From a checkpoint of a small transformer trained on Wikipedia: 130M tokens.
Each number is 128 + 32 x the weight over its row's rms, rounded and kept within 0 to 255. Layers, rows and columns count from 0. The size above them is the row's rms in percent of the matrix's.

# layer 5 MLP down (transposed), 320x128, rms 0.126, rows 18-52, columns 0-63
size [ 98 114  97 107 113 107 100  94  95  99 101  99  99  94  89 102 104  90 101 106 102  93  97  94  97  91 105 107 115  97 102 103  99  91 101]
[[109 147 119  98 135 117  91 114  99 116 199 123  71 109 164 161 132 141 132  64 151 135 168 114 107 165 128 113 102 112 167 184 108 118 125 148 110 139 139 153 164 156  50 180 163 108 119 155 122 118 168 122 138 128 100 139 138 154 104 110 159  43 172 116]
 [ 71 166 119 115 168 123 138 105 107 147 138  88  99 144 115 179  96 148 115 137 115 125 178 116 110 142 136 165 102 211 130 143 153 124 183 110  72 166  85 149 173 122 154 145 120  86 125 112 130 128 100 102 158 124  86 160 107 167 110 155 142 133 174 146]
 [132 104 120 153 171  99 146 177 133  77 168 170 160 135 104 137  74  51 137  74 109 132  78 126 135 132  93 133  77 114 150 162 121 123 137 187 116 160  87 127 106 111 155 113 139 126 124 108  90 181  97  89  73 129 104 107  62 154  64 114 177 120 107 124]
 [158  76 146 123 111 105 126 102 113 139 104 143 128 150  75 105 111 122 140 116 111 147 119  64 119 130 130  75 111 103 122 115 191 146 159 124 136 117 116 144  71 143 101 122 148  82 199 100 147 155 184 102 162 140 107 144  80 166  92 142 138 107 129  94]
 [150 190 111  92 115 146 125 111  39 121 160 185 114 168 160 155 169 141 130 114 142  98 104 150 130 140 142 145 120 149 137 155 128 209 128  90 136 144 149  93 147 176 100 163 143 104 136 135 151 106 136 108  97 152  67 169  64 158  75 138 150 140 100 120]
 [161 158 111 188 109  76 158 102 144 116  98 162 137 104  42 146 114 164 133 124 140  65 108 131  96 103 156 146 113 115 127 148 163 138 147 148 142  95 165 162 156 184 126 175 142  97 142 100 142 142 146 110 147 114 150 152 165 199 145 167 204 114  95 169]
 [ 76 123 132  76 124 182 120 138 159 135 130  97 148 143 175 112 110 158 122 133  84 151 175 126 108 162  98  89 120 142 135 100 120 144 122 143  97 147  38 133 163 147 147 155 128 162 157  74 158  91 139  59 153  89  80 100 111 146 114 186 151 156 184  73]
 [123  59  81 131  87 102 149 134 124 157 142 149  96  99  86 134 119 148 155 116 158 134 124 128 131 123 106  60  71 142 156  78 154  67 123 129 149  92 144 129 145 110  87 162 164 105 138 156 212 115  93 119 142 145 148 175 141 158 165  88 164 148 146 115]
 [ 80 214  94 112 169 153 149 148 111 163 147 100 159 143  83 106 158  93 112 119 131 122 120 126 160 164  97  98 147 110  80 174 108 109 140 145 105 167 123 111 124  57  94 103 111 215 101 166 153 135 102  95 118 151 131 150 141 140 110 141 121 119 148 129]
 [123 108 148 119 102 147  71 101 135 137 129 128 100  90  82 138 105 115  83 120 113 130 148 168 135  46 136 189 137 108 142 111 148  88  98 145 142 164 166 109 140 112 149 139 100 148 143 118 161 121 132  57  90 153 135 134 148 123 139 127 232 144 179  99]
 [129  89 125  77 220 152 179 160 164 115 123 184 147 140 130 153  94 110 141 143 111  64 138  60 138  94 151  82  69 130 143 158 115 115 133 146 171 173 118  81 150 122  78 161 142 141 109 145 126 125  83 114  98 169  44 133 164 163 162 153 181  93 117 138]
 [127 123 106 127  56 134 104 124 177 122 141 176 131 147 109 182 118 148 147 159 146 176 118 133 173 119  88  99 134 176 134 168 130 139 145 220 168  36  84 121 101 129 144 136 150 129 169 125 114 145  79  79  79 151 110 116 152 116  70 110 135 107 144 185]
 [109 126 152 145 138 120 126 168 151 105 112 135 160 144 125 203  98 106 132 117 160 106 106 112 171 162 112  30 148 124 119  74 109 153 132 121 108  92  80 143 193 119 134  74 115 175 177  66 115 141 143  87  47 123 155 136 190 154 136 143 124 159 100 118]
 [ 71 137 115  63 150  95  93 135 107 122 114 146 153 127 137  60 123 160 168 114 151 149 192 155 121 137 123 147 107  80 141 139 117 134 143 119 116 128 158 122 148 142  71 128 156 170 175 105 105 187 120 135 142 139  60  82 140 148  61 138  94  97 185 152]
 [174 152 177 116 145 135  71  50 156 145 128 113  73  98 165  59 182 164 133  93 150 125 121  79 141 133  88 168 124 140 147 129 100 168 115 170 190 105 104 116 131 121 150  97 142 108  95 166  96 108  80 117 124  95 136 171 162 168  93 119 168 155 174 117]
 [148 105 134 125 147 107 119 132 113  91 133 132 100 169  80 157 129 102 142 123 134 165 123 101 159 151 115 167 118 146 132  70 136 118 151  87 117 112  97 168 118  56 120  73 174 159  11 142 104 115  81  66 138 111  69 185  84  65  82 115  82 127 115 134]
 [130  96 128 114 121 119 125 105 127 105 140 179  73 120 143 123 110 164 118 101 186 116 193 164 123  88 122 118  98 112  74 178 121 148 161 111 148 132 137 178 138 158 111 189  91 147 192 122 136 155 139 142  52 160 109 163 184  55  96 133 148 142 133 143]
 [ 89  94 183 118 181 119 118 132 189 102 133 127 128 147 163 162 123 121  68 178 186 113 125 194 139 132 174 183 169 138 137 153  51 138 107  74 149  64 157 142 126 121 149 115 135 129 108 108 114 152 141 143 180 129 175 103 146 180 147 148 175 147  98 114]
 [ 81 161 152 117 119 142 136  97 166 103 181 200 168  98 126 155 144 106 162 101  96 125  89 109 162  90 105 142 130  82 136 113 145 103 154 122 104 161 129 151  93 152 125 131 102  68 184  74 119 111 142 125 147  70 130 166 163 172 123 151 112 131 140 142]
 [127  80 154  95 128 102 168  80 147 126 124 132 148  94 170 158 145 114  74 141  82  81  82 153 180 136 140 163 143 105  90 115  50  90  86 137  88 131  97 145 150 120 128 162 107 117 173 149  99 176 136  77  90 144 135 157 131 202 173 118 128 100 144 145]
 [116  97 120 161 140 136 143  64 162 102 111 105  72  89 104 157 160  87  84 132 109 142 155 154 112 143  88  97 141 132 108 142  77  38 154 110 139  92 122  97 122 159 152 127 114 134  84 102 149 114 113 131 134 121 134 110 158 107 160 107 132 140 175 136]
 [ 97 117 145  77 127 130 157 157 153 119 116 114 157  93 132  89 122  52  96 157 132 182 113 126 128 191 199  97  73 120  98 112 133 154 106  90 131 131 145 144  97 113 191 123 146  91 158 142 146 144 114 109 151 156 119 141  47 148 124 108  71 178 115 171]
 [ 97 187 150 122 175 171 105 199 148 197 179 107 172 140 142 122 169 170 121 126 140  96 142  93 103 159 158 142 104 101 160 112 117 118 116 109  80 188  94 147 163  98  87 137 120 151 112 105 123  63 105 134  87 153 139 151 117 105  79  87 181  97 122 118]
 [153 130 133 134 116 136 102 103  69 123 146 109  91  80 141  95 102 148 171 156 149 126 178 110 124  82 126 191 125 170  72 102 129 103 154 100 146 114 101 104 108 130 166 155 128 100 106  96 109  79 132 167 143  26 155 166 132  95  94 108 204  95 155 140]
 [ 76  13 132 118  52 106 147 103 124  88 112 137 126  93  79 147 155 154 127  98 138 114 133  90 175  73 143 164 104 152 101 113 148 147 120 111 155 152  91 126 147 102 149  76 147  89 190 114 130 131 159 151 108 138 125 131 115 100 121 104  61  91 129 172]
 [136 114 101 157 137 166 155 141 130 114 196  89 175  97 130  88 132 155 170 148 163 156 172 184 112 144 163  57 130 145 133 180 123 128 140  89 235  96 116 155  85  60 152 101 128 115 127 181 197 198 109 101 140 111 160 159 111  96 115 136 128 154 133 135]
 [121 169 134 170 155 139 137 136 155 105  78 104 143  97 140 100 114 197 104 143 106  93 125 106 114 174  77 135 164  98 149 130  81 116 108 146 146 146 141 137 115  97 149  69 127 184 144 122 125 174 132 112 159 148 161 131  67 137 175 144  73  90  99 132]
 [142 113 114  95  86 205 147 122 198 127  95 147 123 116 126 177 107 100  80 190 142  99  79 130 188 160 131 124  96 130  93 115 168 148 154 116 116 101  90 127  81 103 134  95 105 141 179 105  97  71  73 157  85 140  89 144 117 138 123 145 209 114  74  76]
 [ 91 172 116 114  74 179 142 122 134 148 147 138 104 157 108  93 113 113 147 115 140 100  88 117 114  72 116  33 169 204 156  95 154 102 112 136 134 145  79  85 128 122 117 178 229 135 137 121 118  80 117 112 103 148 108 171 130 161 143 143 108 172 133 114]
 [164 114 169 139  98  97 123  96 103 111  36 136 116 155 116 138  60 103 153 135  96  95 105 143 126 149 166 143 113  83 119 103 183 162  99 120 112 166 127 108  96 141 133 122 116 143 148 145 112 142  84 150 151  99 110  85 122 134 145 125 137  94 186  90]
 [131 114 152  73 179 110 122 119 170  98 119  92 170  98 163  90 151 137 133 128  53  73 107 135 138 104 129  83 175 139 130 182 129  93 184 104 158  94 116 122 123 116  85 144  85 134  85 104  68 103 149 151 118  92 130 124 134  99 121 117 104 148 101 144]
 [166 106 155 115 100 137 139 126 120 122 201 117 125 173 157 119 103 141  98 146 126  80 112 113 133 108 156 139  50 124 124 137 217 108 168 156 125 103 127 134  56 184 146 164 152 188 145  85 148 143  92  98 111 145 110 106  84 156 142 136 175 101  73 150]
 [147  43  97 123 101 129  80 140 137 162 122  70 168 150 147 122 136  97 136 113 165 166 146 131  97 140 116  81 107 113 137 103 130 135 147 129 111 102  77 154 116 177 127 159 168 137 160 146 124  82  54 126 118 133 119 149 106  91 159 147 112 187  66 115]
 [169  79  77 142 123  64 122  87 133 162 101 145  99 138 132 126 107 135 138 128 173 131 115 202  68  40 155 150 116 116 150  87 126 170 118  62  97 114 121 137 111 140 183 121  75 204 134 110 162 164 165 147 112 117 153 118  73  84 111 129 100 125 189 118]
 [129 133 136 151 122 117 136 106 147 126  99 113 122 122 137  96 100 150 121 172 138 110 174 107  52  97 171 123 103 138 123  82  56 123 122  93 131 112 106 153 179 148 151 136 123 214 159 115 148  74 129 102  88 124 117 151 122 100  91 105 146 127 142 122]]
# layer 5 MLP gate, 320x128, rms 0.204, rows 19-53, columns 0-63
size [ 84 105  97 105 103 102  98  91 100  97 106 108  95  94  81 104  92 103 102  96  93 101  94  93 102 102 105 107 105 100 102  92  99 104  95]
[[139 111 149 174 119 100 144  86 153  99  96 136 122 146 135 110 115 144 131 107  89 125 158  74 152 119  93  95 168 106  90 109 125 125  73 164 118  82 131  80 136 142  99 124 142 158 111 130 122 173 183 197 123 170 121 149 171 111 166 126 193 126  83 138]
 [149 140  97 143 139 119 164 107  89  70 156 179  71 160  88 106  74 118 170  97 129  80 146  42  91 126 136 120  65 100 195 128 118 128  89 189 144 136 139 155 160  92 146 128 118 138 151 200 153 160 198  69 116 105 141 127 105 128 143 138  98 128  77 234]
 [115 120  76 126 134 105 153 116 143 114 141 147  85 129 104 168 148 168  82 103 176 126  71 117 144 148 207  97  94 149  91 112 170 160 157 122 168 153 132 159  97 182 153  91  95 138 115 171  71 158 119 173  99 117 118  92 105  61 178  52 101 134 155 145]
 [185  90 122 159 138 115 154 130 140 138 131 129  96 127  91 120 148 134 205 103 132 166 102  82 146 147 123 128 167  65 165 139 149 129  85 158 178 130 137 132  61 110 128 162 134 146  66  93 126 199 161 134 139 147 130  74 167 109 167 177 119 133 110  96]
 [144  83 171 158 124 149  79 157 102 161 150  84 128  85 202 121 160 102 112 154 162 127 132  67 158 151 108  90 111 117 190  92 166 135  29  92 100 117 104 145 167  95 129 101 142 139 157 120  66 154 117 134  93 142 149 114 140 152 112 124 121  80 144 135]
 [110 133 183  82 121 198 144 153 162 120 132 148 132 202 124 109  60 113 117 127 151  86 110 112 112 155 106  78 124 139 142 159 158  68 156 139 117 118 147  57 174 131 141 194  92 174 168  90 161  98 103  75  99  77 167  89 133 112 164 159 113 181  92 138]
 [136 129  29 100 139 141 191 163 107 108 144 120 170 103 128 137 169 171 100  97 154 112  73 129 166  61 175 136  76 137 108  77 187  85 118 163 141  94 154  90 164 116 110 179 157  90  72 183 118 126 156 120 126 147 145  77  76 175 133 156 111 125  77 162]
 [159 111 184 157  91 121 108 130  67 184 103 201 131  99  62 131 104 111 142 102 117 138 168 134 128 106  81 126 162 153 152 169 153 126 112  70 109 111 196 173 157 172  95 185 169 115 119 131 168  95 120 128  93 152 146 113 130 135 131 151  84 137 137 126]
 [120 122  89 169  99  59 115  70 129 107 126 151 116  65  85 105  86 132  73  87 161 124 165 109 188  89 177 185 152  93 136 117 125 111 118 162 155 137 184  85 169 140  95 134 193 130  94 155  78 135  91 108 153 127  92 149 145 112 165 100 138 113 102 115]
 [148 102 111 128  96 117 110 116 181 198 140 108 120 121 130 129 143 146 102 115  96 159 122 187 101 133 177 137 181  96 156 107 120 121  99 123  30 169 151 152 160 132 133 138 122 121 138 120 137 200 141 111 147 132 147  63 127 127 151 145 159 146 131 122]
 [109 104 137  96  74 136 111  71 125 110 143 107 148 131 109 120 109 154  94  89 123 141  83  83 111 112 153 100  92 107 120 119 100 112 109 189 124 107 190  90 142 121 146  84 144 149 117 164 117 191  49 103 206 142 145 175 136 154 148 155 146 144 100 119]
 [ 96 121 149 154 119 156 133 118 102 106 138 131 139 124 103 165 147  96  60 149 162 112 127 116 110 119  77 159 128 167 163 134 120 179 114 117 132 136 113  64 150 121 166 163 172 119 145 133 147 100 136 123 111 109 174  97  89 143 102 163 157 149 192 195]
 [215 112 113 160  97 114 131  99 113  97 143 141 103 136 131 219 123 177 116 143  87  92 120 165 107 111 158 155 161 133  96 155 113 106 149 124 204 148 136 217 150 133 182 138  90 129 200 141 158 142  96 121  99 141 119 135 126 123  90 142 151 111 134 151]
 [198  88 138 153 156  93 168 150 154 137  88 145  80 102  72 138 108 103 122 149 113  92 129 202 138 153 108  87 143 141 162 119 128 111 105 103  88 147 108 123 140 118 163  88 104 161 154 108 159 120 124 137 138 172 149 109 182 166  91 140  78 110 136 117]
 [189  86 150 123 189  97 168 138 139 122 102 160  68 116 145 169 162 138 147 165 172 131 117 148 140 145 112 167 119 132 126  69 138  99 133 120  61 137 100 165 111 104 144 107 132 127  25 142 124 147 126 126 128 128 114 102  31  76  75 132 140 134 154 141]
 [154 121 113 126 113 104 157 116 186  94 127  94 124  98  95 132 116  40 123 125  93 159 145  52  94 127 199 130 113 133 161  84 227 177 100 151 157 119 155 163 122 136 169 143 171 133  95 107  81 125 165 119 131 107 155 117 127 160 114 125 115  85 127 118]
 [103 139 114  69 139 135 153 141 130 149 148 127 103 108 156 204 130 147 120 118  96  93  75 148 131  84 103 141  97  88 143 144 124  77 170 156 144 157  90 164 141 109  85 112 176 125 109  93 110 121 113  31 173 160 161  73 172 120 174 163 169 114 161 139]
 [159  55 158 184 126 142 137 134  63 161 120 123 171 124 118 178 188 122 127 132  84 141 164 130 108 110 110 117 111 164 159 130 110 115  93 127 124  91 103 113 152  84 155 151 135 150  96 144  94  97 145 118 113 109 179 142 170 167 102 160 115 152 137 107]
 [139 177 158 175  56  77 101 114 137 124 104 117 113 117  91 140  78  93 135  97 106  88 146 108 173 125 126  87 153 131 128 114 146 124 108 183 141 218 137 129 139 144 109 156  88 153 132 159 141 139 113  95 152 150 146 144  43 141 135 150  99 166 129 148]
 [120  39 163 104 173 165 104 152 118 124 159  80  98 148 116 119  95  98 128 118 135 160 148 170 123 148 113  99 111 113 132  89 167 125 130 135 139 183 130 128 123  96 130 125 106 191 137  80  78 157 113 178 161 104 140 139 168 114 174 148 112 144 125 120]
 [143  74 116  55 160 185 152 104 170  98 124 132 136 106 127 133 115 125 147 105 145 159 133 108 120 114  91 136 113 158 139 127 133 140 107 156 137 136  83 105  95  50 154 118 139  80 175 183 134  94 147 186 109  99 102 129  92 124 121  96 100 234  97 139]
 [ 79 125 123 129 176 151 136 191 158 162 115 120 116  98 139 123 128 127 172 124 137  76 179  70 111 140 168  86  90 173 125  47 116  91 131  96  80 140  60 152  73  77  90 116  72 175 143  85 168  49 118 125 119 151 115 138  87 164 117  94 164 164 101 136]
 [ 75  93 129 113 130 165 126 102  40 130  91 153 100  65 142  98  77 155 149 123 167  73 146 144 152 131 206 139  90 157  95 139 142 102 124 156  55 148 137 168  90 190 124 114 163 107 107 108 137  82 181 125  98 101 139  64 122 123 105 144  84 153 105 170]
 [ 73 143 170 236 129 154 159 156 134  99 187 168 158 169 144 150 104  90 130 140  76 142  87  89 131  92  66 147 103 146 192  92 154 144 106 128 159  48 147 188 109 134 129  75 124  79 147 107 127 160 105 166 143  87 127 165  82 162 180 133 149 145 138 112]
 [192  88 128 178 156 145 112 133 144 166 159  89 170 157 112  93 173 183 164 117  93 154  80  66 116 151 149 102  94  82  73  60 127 151 121  98 164 164 152 137 137  80  97 119  97 151  83 167 110 145 139 133 186 147 181 136 153  89 137  78 167 167 148 211]
 [110 120  86 104 109 120  86 133  77 168  71 142 109 104 155 138 140 132 148 145 152 176 129 160 103 110 110  69 158 181 133 106 129 132  86 149 154 164  84  92  90 152  86  78  58 155 181  95 109 168 129  99  97 166 137 177 121 110 171 147 143 136  93 169]
 [127 177  87  32  91 154 125 129 136  66 120 117 128  62  98 121  89 155 175 124 101 108 145 102 118 155 155  93  92 140 173  41 140 149 145 125 174 131 139  96 142 130 140 151 119 122 198  59 131 112  99 135 150 125 156  92 101  89 161 166 195 131 146 115]
 [145  74 107 130 152 103 164 183 145 116 146 127 188 144 154  70 145 137  62  60 119 199 112 140 164 129 186 135 186 190  87 120 159  97 132 153 121  92 185  93 154 115  93 119 111 177 122 152 149 132  89 133  89 109 136 176 134 169 173 128 141  95  63 116]
 [209 108 131 120 123 137 127 104  84  90 108 139 187 139 151  97  71  80 152 115 161 131 140  88 142 137  92 131 151 141 154 103 145  95 137 157 135 134 145 131  99 141 104 127 123 121 131 197 140 139  99 114  85 143 137 116 151  77 102 135 152 134 163 105]
 [168 120 143 104 190 119 114 176 112 107  89 162 152  66 123 108 104 151 139 158 135 125 125 134 128  97 101 108 166 138 135 164 140 117  97 107 100  66 124  88 155 128 203 155 121 103  56 141 109 144 118 116 131 112 176 112 111 116  90 105 124 121 162  78]
 [173 102 116 158 166 104 168 121 110 109 169 212 139 138 122 103 191 120 127 145  92 155 132 110 141 122 149  96 159 171 115 114 111 108 118  52 141 154 126 115 119 163 126 134 130 145 145  86 103 150  99 100 104 125 105 190 143 176 103 131 133 119 113 116]
 [137  77  87 131 118 150 136 101  65 176 171 136 112 145 153 146 149 139 145 153 179 114 119  45 135 133 152  61 120  67 181 163 102 106  79 114 128 132 169 168 119 161 167 156 106 122 136  83 156  94 161 140 143 133 118 129 177  60 147  63 141 127 114  78]
 [ 97 132  96 177 132  42 165 135  75  68 126  84  82 100 144  98 127 150  34 109 173 132 142  96 158  92 192 167 122 167 170  82 148 170 144 162  92 147 143  63 153  99 119 105 143 143 146 175 161 110 141  73 128 159 132  93 140 139 163 100 113 165 109 135]
 [166 119  81 158  73  85 146 114 145 137  98  93 122 139 178  76 181  71 125 109  81 115 101 100  90 137 120 117 115 156 142 119  66  91 108 157 149 109 115 133  72 130 101  90  98 117  95  85 153  93  63 131 112 167 162 140 116 126 143 164 218 133  25 193]
 [ 95 165 137  96 147 146 133 150 132 129 150 108 112 155  68 157 103 165 147 106 129  65  83 179  96 143 161 116 113 155 151 109 106  61 112 140 102  89 110  90 140 119 158 129 136 128 118 118  92 129 151 124 114 107 170  89 157 135 122 117 204 104 165 126]]
# layer 5 MLP up, 320x128, rms 0.212, rows 19-53, columns 0-63
size [100  99 105 115 109  99  93  99  96 106 103  94  87  96  91 102  94 104 100 105  90  94  88  96  92 106 106 130  98 106 104 102  90  94 104]
[[163 174 143 177 190 126 106 118  83  86  58 140 115  90 165 136 112  88 135 141 129 138 122 166 135 125 117 102 139  87 103  62 151 140  77 101 143 107 197 153 129 156  81 125 148 157 127  84 153 119 118 174 156 143 169 164 184 109 150 119 190 114 132 116]
 [161 165 118 153 156  61 145 140 163 109 185 106 121 143  79 129 145 144 129  80 101 142  77 117  95 132 121  79 125 135 174 161  82 164 159  90 140  81 100  85 159 144 146  89 172  94  93 121 153 166 179 142 103  89 108 131 128 125 172  76  90 147 151 175]
 [174 146 119 135 146 134 200 109  95 141 153 161 159  53 111 119 188 141 142  54 133  76  92 112 140  46 148 141 147 185 150 104 139 185 151 166 180  83 124 125 106 127 120 111 170 136  92 168 109 127 108 111 164  87 140 126 147 147  97  84  97 174 170 111]
 [113 121 145 179 185 131  91 146  92 106 123 123 125  68 172 159 168 152 115 125 200 191 131 102  75 166 140 128 110 127 127 124 151 133 114 108 168 159 127 164 160  50 194  87 156 122  96 124 133  86 167 163  72 145  91 125 146  56 160  69 151  60 148 104]
 [188  77 101  78 157 132  98 144 106 163 105 108  82 112 142 123  99 162 167 143 125 103 124 139  35 122 102 116 144  98 120 144 105 168 169 103 143 157 127 127  70 118 155 118  83 136 109 127 182 141  98 133 135 126  95 104 113 130  84 123 107 112 214 157]
 [160  94 105 100 183 102  58  92 137  81 120 146 114  87 185 111  64 125  55 159 136 145 167 124 117 152 126 132 126 122 104 145 179 119 161 108 165 111 117 124 111 175 143 180 118 110  98 129 149 132  94 113 103 141 130 158 113 114 128 104 103 113 150 114]
 [125 176 103 114 133 149 108  97  74 178 111 139 168  83  48 152 163 140 111  90 119 141 155 153 115 109  98 108 102  60 100  73 164  87 181 137 198 112 142 147 139 113 129 107 160  73 107 144 118 144 170 163 136 109 126 111 147  87 113 111  86 127 140 160]
 [ 96 138 150  91  42 144 162  70 118 134 126 165 108 128 138 174 106 117 139 109 177 123 200 118 131 152 172 167 154 127 153  97 101  91 131 139 131 185 145 101 102 152 129 156  95 106 148 170  76 132 104 134 120 107 154 167 145 108  79  56 148 105 145 141]
 [172 171 116 134 154  80 143 127 133 148 145 114 130 144 194 147  77 131 151 184 120 146  64 149 171 180  94  75 141 133 121 179 117 135 200 153 137 153 184 181 122 100 162 123 143 203 105 113  82 137  77 129 115 157 103 161 121 119 134  85 137  87 167  86]
 [ 88 156 179 117  95 146 105 136  83 133 100 158 133 140 105 145 121 169  67 115  94 153 123 136  92 125 172 153 199  86  81 112 170 113  87  82 116 124 116 125 141 178 137 119 113 158 120  90 198 124 153 154 109 123 168 177 121 166 157  99  69 158 179  70]
 [114 150 135 109 110 149 159 123 117 131 135 175 118 144 123 148 153 113  89 141 113 124 164 161 165  85 110 157 218 138 109 123  77 135  95 151  76 115 103 134 103 118  62  90 129  86 132 111  99 187 133 124 183 164 129  78 124  83 133 136 166 117  81 133]
 [159  46 131 148  66 143 122 106 124 146 116 168 124 132 118  81 147 170 148 114 109 146 118 151 129 100 162  56 150 117 110  81 120 201  92 124 137  88 109 113 129 158 111 139 147 117 153 192 130 114 141 142 112  94 163  96 163  98  76 112 138  98 122 124]
 [130  55 109 191 119  92 108 119 168 120 133 148 155 166  91 119 147  86  86 156 106 119  87 120 112 172 146 128 169  91 145 187 118 163 116 137 127 126  99 164 140 125 123 166 135 137 131 176 130  86  82 128  86 155 161 112  58 129 122 169 147 181  66 123]
 [ 69 155  74 111 157 112 124 105 108 158 202 172 178 129 128 141 104 198 115 169  86  75 135 128  52 118 183 134 133  72 131 117 106  96 137 119  98 125 147 139 128 138 146 113 134 136 122 111 108 146 128 150 137 156 107 155 103 126 153 160 129  85 149 154]
 [107 139 132 134 135 122 119 100 193 173 143 122 161  77 189  94 139 117  73 126 136 160 106 151  91  66 165 113 159 140 107 163 142 113 171 152 104 146 192 111 130 129  90 182  86 114 187 138 149 129 157 159 132 147 161  65 153 192 167  96 120 111 135 113]
 [165 166 127 106 188 110  86 130  59  96 145  53  71 125 149 127 118 208 123 166  73 143 150 158 111 115 152 170 100 163 140 170 162 141 163 152  79 101 119 114 111 157  84  81  91 127 137 181 140 164 148 113 155 112 146 139 177 104  59 132 138  80  95 122]
 [135 135 134 132  99 116 146  73 176  35 106 165 121 197 123 172 115 115 132  96 111  35 123 118  73  93 136 134 107 106 122 107 165 142  90 137 108 146 145  74 134 127  78 121 144 173 137 115 172  77 114  83 157 115 129 129  68 144 133 162 150 162 106 173]
 [101 152  96 147 103 112 156 115 147  94 139 195  66  93 126  98  92 120 129 164 198 112  87 141 120 151 148 150 194 180 139  98 168 142 137  87 159 151 143 147 117  97 159 141 144 176 155  64 141  97 135 173 152  93  64 146 107  98 148 112 116 131 185 131]
 [ 91 100 114 104  85 151  68 180 125 127  70 148 127 113  58 137 163 117 140 100 115 134 170 119 121 127 110 134 158 118 147 104 164 128  69 119 118 138 177 129  86 130 151 125  91 113 136 184 153  84 138  77 144 179 127 138 161 122 129 135 153 123 140  57]
 [ 85 159 105 131 108 119 157 112 118  84 138 182 193 143 138 123  98 126 113 114 133 177 105 169 161 131 145  47 133 194 140 118 128  89 111 137 161 146 135 186 140 145 137 104 150 107 129 144  91 118 112  96 103 148 127 128 116 127 120 140 124 160  60 135]
 [108 129 159 144 165 169 100 116 136 138 171 129 141  45 159 131  76  74 144 125 147 154 118  59 104 149 131 113 182 123 124  61 160 116 108 207 109 108 106 110 119  87  67 183 180  88 125 129 125 109 150 131 163 134 112 132  89 119 123 125 114 128 158 141]
 [119 112 104 185 125 155  55 193 150  81 150 171 133  74 139 129 112 121 136  97 123 154 120 115 192 142  88 136  88 191 104 137  73 121  75 159 141 130 132 119 146 100  97 119  90 148  97 105 103 166 167 137 139 144 145 150 131 148 157 137  96 159 155 122]
 [101  65  80 114 131 133 179 153 167 132 112 120 150 229 134 127 101 132 145 204  98 144 109 212 125 117 156 163 103 173 155 134  58 158  98 149 154 155  93 190  75 164 161 138 172 156 112 137 133 120 154 141  73 147 104 151 135 164 123 219  98  68 103 110]
 [214 130 103  94 192 164 136 132 155 169  97 178 118 184 143  67 141  91 100  58  63 124 131 121 171 170 138  89 101 110 101 135  63  90 118 107 142 139 139 116 160 124 157 153  87 102 143 131 137 132  94 142 157 120  82 142 155 107 102 109 131 155 133 126]
 [151 134 129 172 147 134  88 150 122  90 224 113 118 120 169 133 201  74 157 141 135 145 178 120 142  75 134 132 101 145  69  97 141 153  90  95 132  79 109 138 154  64 153  90 128 179 131  97  72 129  75  94 142 138 129 127 112 142  73 100 143 111 150  94]
 [111 143 170 121  87 122 111 124  96 117 176  64 136 164  67 116  89 127  66 176 144  83 113 100 151 135 116  90 149 149 153 155 165 103 152 165  95 117 102 124  92 132 110 143 152  70 154  92 123 170 113  55 129 157 156 149 189  79 133 198 166 132 131 157]
 [112  96 118 111 106 161  85 118 145 140  96  57 117  92 146 122 104 124 182 111 148 177  99 130 112 147  88 119 152 136 134 129 119 133 112 127 132 117 130 120 158 150  85 154 155 121 122  90 123 194  99 120 146  93 156 149 106  77 128 191  86 175  96 186]
 [123 150  54  82 144 122 153 148 138 149 176 111 126 176 125  75 131 129 127  71 127  79  40 142 207 167  90 154 168 163  88 126 155  99 111 184 129 149 134  93  89 137 112  96 127 178 138 131 153 128  89 125  72 103 108 114 160  79 159  80 126 182 106 134]
 [165 117 175 101 150 112  82 171 123  80 113 136  80 168 151 107 147 105  74 113 171 136  59 112 106 148  83 119 125 172 169 104 117  71 179  94 148  89 169 118 126 153 102  98  96 159 116 203 105 128 117 116 162 105 136 155 101 125 130 117 136 181 121 104]
 [119  77 105 107  92 139 122  85 152 144  72 136  71 101 170 190 155 124 211 146 104 152 106 119 139 118 123 122 105 125  41 129 100  99  67  88 154 147 111 155 127 164 139 159  62 139 166 113 122  73 107 107 115 150 165 114 189  91  98 161  72 139 128  72]
 [131 106  93 177 141 139 158 166 114 142 135 148 122 139 161 204 145 124 126  91 127 137  81 162 163  78 101 120 146 137  65 144 137 123 115 157 137 131 121  40  78  95 166 149  44 154 161 121 160 163 137 115  58 130 108  89 128 104  91 169  99 138 137 111]
 [ 91 128 145 112 115 164 195  99 116 125 126 103 167 129  78 106 129 141 174 161 126 132 112 125 146  87 121  47 132 128  81 108 135  93 118  92 147  92 112 151 149 151 160 134 148  51 115 118 111 121 147 131 140  80  57 204 172 132 119  66 166 155 147  74]
 [140  96 168 157 102 129 162 121  71 109  80 100 146 105 118  57 144  89 143 151 122 134 171 103 135  51 148 157 116 130 161 100 185  90 140 135 122 107 112 151  78  87  81 122 180  85 109 101 138  73 131 134  81  93 122 148 128  97 111  91  83  99 134 121]
 [154 183 111 164 116 154  52 131 121 147 114 205 136 117 181 157 124 110 115 160 142 145 137 129  87  97 162 174 149 134  95 115 123  96 142  28 162 123 141 123  88  53 120 201 161 118 139 122 116  74 112 210 145  92 127 133 110 122 102 135  48 166 138  85]
 [158 128 113 109  81 127 126 189 120  93 145 155 147 135 107 145  89 126 126 134 119 142 122 154  39 110 143 154 160 139 139 118 160 130 112 166 138  92 131 141 153 150 166  72 126 106 126 172 104  95 122 165 155 117 179 110 154 104 141 182 166  94 158 149]]